config = dict(
    n_head=4,
    head_dim=32,
    vocab_size=512,
    activation='gelu',
    norm='layernorm',
    norm_eps=1e-05,
    positions='learned',
    attn_scale=0.177,
    parallel_block=False,
    init_std_up=0.083,
    lr_head=0.00696,
    seq_len=256,
    train_tokens=125600000,
)
Each number is 200 + 30 x the weight over its row's rms, rounded and kept within 0 to 999. Layers, rows and columns count from 0. The size before them is the row's rms in percent of the matrix's.

# down: layer 5 MLP down (transposed), 384x96, rms 0.0829, rows 101-117, columns 0-95
# up: layer 5 MLP up, 384x96, rms 0.083, rows 102-117, columns 0-95
down101,108,246,236,183,208,116,226,206,164,203,232,169,238,188,199,200,172,175,160,176,178,200,184,201,189,184,196,182,177,258,172,200,235,192,173,192,212,204,181,186,183,191,201,190,189,168,271,195,244,219,173,150,193,205,207,172,248,155,226,244,193,229,183,149,177,247,262,194,189,278,192,161,162,211,198,201,173,171,249,234,205,184,213,205,186,224,207,218,232,191,142,184,267,173,178,192,213
up102,097,224,180,167,182,245,185,163,162,210,153,170,215,186,197,144,211,191,180,151,212,202,210,165,219,189,247,214,260,159,198,251,203,271,157,176,186,176,140,170,176,149,162,171,227,212,189,174,204,216,214,188,188,236,190,175,182,166,238,198,203,196,215,193,205,157,134,232,250,190,164,188,185,184,213,162,151,215,168,217,177,203,266,198,176,225,209,176,197,191,160,187,191,135,225,212,196
down102,100,193,223,184,224,189,219,188,194,226,189,211,206,163,188,254,173,202,181,244,222,187,168,287,162,158,173,156,198,213,254,203,209,154,200,216,150,196,120,178,219,216,199,200,207,242,205,185,254,151,206,210,157,156,154,162,242,174,172,197,230,165,216,173,184,197,174,190,197,219,222,272,164,198,186,208,194,190,234,188,215,248,214,208,141,173,209,193,225,202,235,197,178,193,229,259,216
up103,091,232,178,229,224,188,171,182,183,245,172,175,215,217,221,216,212,215,223,222,213,193,187,254,162,209,219,200,203,190,231,182,162,186,216,122,201,219,153,213,200,131,177,242,198,185,212,219,204,223,167,183,194,162,215,232,172,181,195,284,155,195,169,152,193,196,209,170,166,215,209,213,116,202,198,212,209,185,260,228,227,225,162,178,168,249,148,187,209,266,241,236,198,210,174,209,186
down103,103,183,205,215,160,262,221,209,230,206,205,254,186,128,187,222,203,185,159,188,231,183,172,158,204,206,181,222,194,194,205,198,214,250,185,196,189,157,179,182,214,232,258,235,166,140,161,165,221,167,215,169,193,250,222,184,191,186,221,177,169,208,209,247,236,230,162,212,167,204,196,260,165,220,244,219,230,201,131,195,238,211,189,249,231,232,178,244,202,161,142,178,217,199,183,170,210
up104,099,231,296,221,183,244,182,195,146,243,222,178,237,227,163,207,167,228,189,187,184,216,177,213,229,176,207,206,218,171,159,235,244,191,233,205,239,196,241,197,212,223,246,212,186,262,234,222,162,210,172,197,235,194,170,201,258,179,190,177,186,230,202,187,214,181,182,182,203,157,158,194,180,272,214,226,184,174,188,151,192,201,184,160,188,244,182,190,236,259,176,207,206,209,230,183,136
down104,099,127,182,213,228,239,220,222,195,204,244,194,200,167,213,174,211,155,203,215,159,218,172,174,247,176,170,243,163,155,194,208,251,206,164,142,191,198,164,237,216,225,210,168,217,212,222,147,221,178,222,215,241,177,162,215,187,221,213,185,202,194,205,204,260,187,229,195,184,199,262,165,164,159,215,261,195,232,203,265,245,236,170,194,203,195,173,160,216,214,188,189,214,222,142,195,150
up105,091,226,212,230,189,177,158,217,135,183,194,233,201,236,266,185,177,134,180,177,189,206,189,201,176,215,206,182,198,165,172,222,204,202,203,258,195,218,151,195,192,187,241,262,196,223,220,176,208,208,164,169,216,217,209,258,233,192,197,173,232,184,270,161,161,193,221,215,165,209,223,207,183,183,170,227,145,168,203,206,158,207,250,206,107,195,189,183,187,215,134,205,186,169,189,166,223
down105,090,210,216,172,216,215,186,214,228,229,240,253,214,192,238,221,274,242,188,172,251,176,245,167,195,149,185,202,141,166,152,172,215,224,184,181,237,240,223,190,171,259,217,201,182,173,148,249,188,250,211,224,243,204,142,173,240,144,213,225,152,163,186,209,197,208,233,196,205,188,183,198,231,227,233,188,220,210,200,153,206,206,195,188,237,197,219,211,218,153,240,197,189,218,170,228,170
up106,106,213,203,167,195,228,245,192,205,159,223,170,234,187,274,217,168,207,208,180,208,187,215,207,181,258,212,221,284,219,229,172,237,204,179,239,212,233,236,172,172,230,187,239,201,188,253,179,242,193,154,222,200,194,249,221,213,191,171,205,201,213,218,170,222,166,172,194,211,226,226,245,186,211,236,201,202,219,194,170,247,176,198,182,206,252,228,225,197,214,175,247,250,217,164,135,278
down106,111,256,170,202,226,197,214,218,161,197,188,241,228,159,201,173,145,188,221,214,232,207,181,228,222,272,190,185,258,243,191,260,187,186,169,207,126,183,193,189,258,181,212,201,211,187,199,196,213,208,160,226,189,229,201,161,201,255,181,265,183,177,178,187,159,196,155,252,195,156,196,182,232,191,199,246,226,198,169,154,140,225,143,220,201,178,189,230,210,216,186,184,216,198,206,185,242
up107,109,207,210,211,208,249,170,146,181,285,188,254,223,181,244,226,204,199,206,164,175,147,208,239,206,175,170,189,229,220,167,185,155,169,170,265,193,189,158,243,234,197,203,209,204,195,215,222,145,136,165,210,252,211,229,217,216,221,182,187,135,225,209,164,209,193,183,171,215,199,183,247,193,209,202,204,165,201,223,214,234,161,158,173,202,233,189,212,155,198,214,196,213,190,137,151,187
down107,114,199,208,162,200,217,157,227,201,191,204,153,236,159,202,155,191,234,272,215,192,155,215,154,212,209,244,262,202,227,226,188,183,206,222,240,190,237,227,212,227,219,219,151,187,220,232,211,246,216,212,215,237,195,215,207,253,135,178,233,235,187,218,188,204,177,201,219,154,220,192,181,207,221,164,123,174,156,148,196,137,213,189,192,232,237,177,178,209,163,179,197,197,182,138,209,199
up108,101,185,202,251,227,166,186,266,202,206,164,238,181,237,173,227,217,217,176,219,245,185,209,190,190,195,212,138,183,207,179,232,149,199,212,210,152,219,205,234,229,192,175,207,155,245,237,147,253,228,194,230,157,184,239,217,239,257,187,176,241,203,204,242,224,177,196,243,164,199,187,223,169,168,247,182,183,182,199,145,214,186,222,218,200,151,249,186,175,213,220,219,165,191,171,134,209
down108,102,189,182,218,119,166,195,171,182,218,197,260,163,223,166,227,189,186,209,218,240,182,206,234,191,149,214,155,217,189,213,202,209,169,252,216,181,201,225,206,154,194,199,162,168,207,198,227,226,212,202,210,256,202,240,197,170,243,170,157,171,266,209,182,234,176,198,204,221,162,233,147,208,162,107,223,229,190,204,206,178,189,209,190,217,260,192,220,189,195,260,161,249,222,203,204,208
up109,107,151,186,227,226,283,248,218,243,202,260,139,176,256,151,190,208,177,198,183,254,225,208,266,185,231,231,206,213,186,192,220,205,193,208,236,203,231,187,181,217,207,252,207,211,254,198,188,178,263,172,225,215,231,229,233,193,187,190,237,199,197,185,225,274,199,190,158,174,230,225,198,227,209,218,227,133,196,216,210,227,234,221,202,227,191,184,199,193,188,210,225,221,245,195,176,237
down109,108,209,191,198,208,177,193,203,260,171,227,164,209,251,166,120,200,203,155,185,186,190,142,207,221,194,270,155,163,192,183,164,223,198,227,226,192,167,230,192,228,199,203,193,247,243,227,210,174,167,185,242,191,243,202,200,186,202,266,201,248,205,215,204,150,153,269,205,190,169,150,199,214,171,178,191,205,230,197,204,198,169,238,194,205,196,186,258,205,245,137,214,169,212,211,182,220
up110,102,213,214,146,192,188,186,163,210,221,171,184,192,175,201,191,217,257,152,156,152,182,211,229,182,175,175,174,149,191,203,180,253,205,201,180,193,191,205,220,191,227,172,148,216,210,221,167,174,157,160,249,160,216,210,156,183,170,210,195,204,172,267,215,120,218,203,195,120,188,169,264,202,197,207,177,185,202,191,185,202,206,199,198,184,208,202,230,141,200,230,165,232,193,130,189,152
down110,108,215,215,216,169,197,162,129,219,213,164,167,157,227,202,176,240,215,181,161,213,173,151,195,177,184,228,253,213,188,177,182,196,198,185,262,238,234,166,239,247,197,194,210,185,177,204,154,152,138,180,216,159,252,204,179,161,229,205,211,207,252,209,169,152,247,257,201,221,165,198,239,188,196,202,211,180,172,168,195,248,212,202,225,209,263,200,204,219,220,235,146,218,220,218,177,194
up111,107,186,224,238,220,205,184,151,272,181,191,163,214,267,177,168,204,187,231,200,235,183,171,208,245,170,221,206,196,186,241,198,172,149,210,151,240,170,228,219,187,165,241,201,230,217,193,186,197,199,181,195,222,185,173,227,214,221,146,163,198,229,196,197,176,213,244,207,273,178,189,228,228,212,148,250,155,239,180,281,215,167,213,202,217,149,207,186,167,189,183,198,212,256,193,183,229
down111,103,210,196,210,232,198,160,190,181,203,220,188,259,142,229,181,170,227,194,206,193,184,213,189,183,247,227,170,221,207,195,213,195,230,173,237,274,213,233,187,216,247,209,182,184,163,160,223,186,229,138,228,198,222,177,178,180,239,195,161,157,151,205,208,207,160,154,193,209,206,215,189,220,223,205,214,211,253,244,241,166,134,199,197,283,239,181,214,191,211,175,167,162,168,171,172,143
up112,103,181,226,202,172,220,221,218,179,228,228,190,221,241,246,205,236,205,196,200,230,141,182,211,186,157,184,210,204,205,200,250,218,225,208,190,191,176,254,186,162,236,155,241,215,235,226,186,186,200,199,130,172,219,204,179,205,210,227,205,164,253,179,234,180,171,190,146,248,208,171,184,224,229,208,189,225,231,143,226,225,213,156,215,252,135,224,236,243,238,219,246,195,169,248,227,149
down112,101,207,181,196,241,213,182,234,246,160,252,208,184,139,190,218,196,262,188,172,150,191,206,227,215,206,216,233,172,181,216,254,196,156,191,172,171,178,228,219,220,174,228,186,154,235,241,226,193,189,190,190,210,141,181,200,124,242,226,199,194,203,190,218,242,204,218,203,172,208,160,182,225,192,256,205,213,227,229,211,199,158,153,206,262,181,193,237,150,178,183,179,181,152,132,190,216
up113,093,185,193,187,208,210,193,192,194,259,189,170,190,189,249,220,218,271,253,200,222,217,164,140,149,207,205,197,219,179,184,193,161,203,165,200,174,236,241,219,208,198,190,134,202,159,181,227,197,179,174,231,192,199,167,185,267,189,249,215,243,220,246,211,224,236,169,210,223,171,241,247,189,213,232,132,162,168,191,197,237,247,215,232,181,171,224,226,228,252,244,224,202,207,206,184,233
down113,097,197,224,229,189,225,195,202,168,167,209,194,208,173,162,230,168,181,253,234,208,161,163,241,247,201,193,220,173,202,206,236,198,193,239,213,197,191,168,127,171,238,202,162,158,267,166,160,192,200,196,183,222,208,213,213,168,198,145,253,258,166,202,211,171,201,186,253,213,177,188,224,228,177,196,194,169,216,194,220,193,185,266,184,136,260,161,206,235,164,143,203,158,208,215,205,216
up114,105,213,185,176,208,214,172,202,164,204,233,221,182,221,237,236,169,232,209,150,220,145,227,182,158,204,260,173,201,218,236,192,194,158,212,178,221,241,190,155,206,157,151,201,215,188,238,204,218,200,241,232,160,180,246,219,198,206,189,153,232,230,245,211,241,171,202,182,267,183,235,199,152,180,213,269,210,211,237,167,196,262,191,187,182,232,245,246,144,200,228,214,201,215,189,231,220
down114,102,238,208,160,192,201,196,237,148,111,183,242,204,169,220,149,118,199,152,199,203,211,218,194,213,217,218,226,212,183,206,192,244,218,213,223,243,193,159,143,190,199,191,239,153,133,221,183,170,243,184,169,212,227,244,202,218,251,219,200,187,223,252,177,209,172,194,204,218,213,154,209,196,201,251,139,209,252,194,175,213,200,197,182,197,218,176,226,232,240,180,213,225,190,164,192,211
up115,107,204,167,174,224,180,188,190,158,193,162,144,197,209,220,214,217,160,233,219,233,226,215,179,185,213,172,220,168,183,138,173,202,195,218,218,200,223,222,259,208,228,173,211,213,237,186,244,207,202,226,172,174,191,200,235,170,188,161,218,276,244,197,175,236,180,179,204,244,199,211,218,213,234,192,152,189,187,183,157,235,269,213,179,185,176,212,205,197,179,235,207,165,264,267,289,211
down115,109,202,272,226,211,210,166,196,196,237,199,191,200,197,184,195,155,246,149,180,185,233,205,231,199,145,212,188,207,242,211,197,212,185,186,182,176,215,245,169,216,211,180,263,194,161,205,163,184,194,161,258,198,201,187,210,205,211,168,223,187,199,177,150,187,185,249,154,185,251,262,168,156,113,222,184,165,161,184,236,164,173,177,239,234,216,198,179,230,254,186,184,228,165,221,209,210
up116,099,218,229,212,182,238,161,201,168,233,216,224,136,193,157,235,176,218,233,215,266,279,234,226,152,196,218,195,162,212,201,161,209,188,232,215,210,246,195,162,147,153,253,157,200,179,239,227,223,223,160,222,180,259,186,205,218,205,195,217,223,180,226,236,242,206,221,231,188,212,183,226,183,224,193,243,169,159,194,219,176,169,217,240,150,240,199,193,201,244,193,192,187,209,223,238,231
down116,106,208,238,207,233,218,200,194,247,198,211,211,235,205,230,206,230,232,168,194,184,195,169,220,187,207,151,212,218,208,207,218,218,209,184,170,166,132,229,252,234,174,246,186,221,236,176,219,228,174,145,236,202,248,162,240,178,217,193,157,246,140,188,169,197,147,199,222,211,240,192,174,168,245,244,228,220,222,168,171,201,175,192,215,211,135,150,167,178,144,246,165,203,205,163,195,230
up117,101,216,269,196,152,203,197,215,176,199,214,227,179,216,150,244,200,174,209,191,287,188,158,195,138,157,203,219,197,187,222,182,188,201,194,158,176,208,172,194,153,240,180,197,212,228,186,242,180,210,244,172,178,187,217,189,184,255,204,190,166,213,233,200,201,178,183,161,159,216,130,188,216,217,205,175,221,159,174,210,189,142,177,244,222,147,238,205,210,182,241,236,160,149,222,191,158
down117,102,244,222,236,198,152,211,228,226,225,232,204,219,198,215,178,207,160,243,207,182,121,250,187,208,222,220,186,197,186,155,240,146,208,241,138,192,224,238,199,232,206,184,149,240,204,195,215,162,190,192,164,202,117,193,176,187,232,240,210,192,181,212,209,213,184,251,185,210,207,211,248,260,227,189,189,209,216,247,177,172,229,157,180,197,230,178,248,142,204,165,210,169,190,203,215,172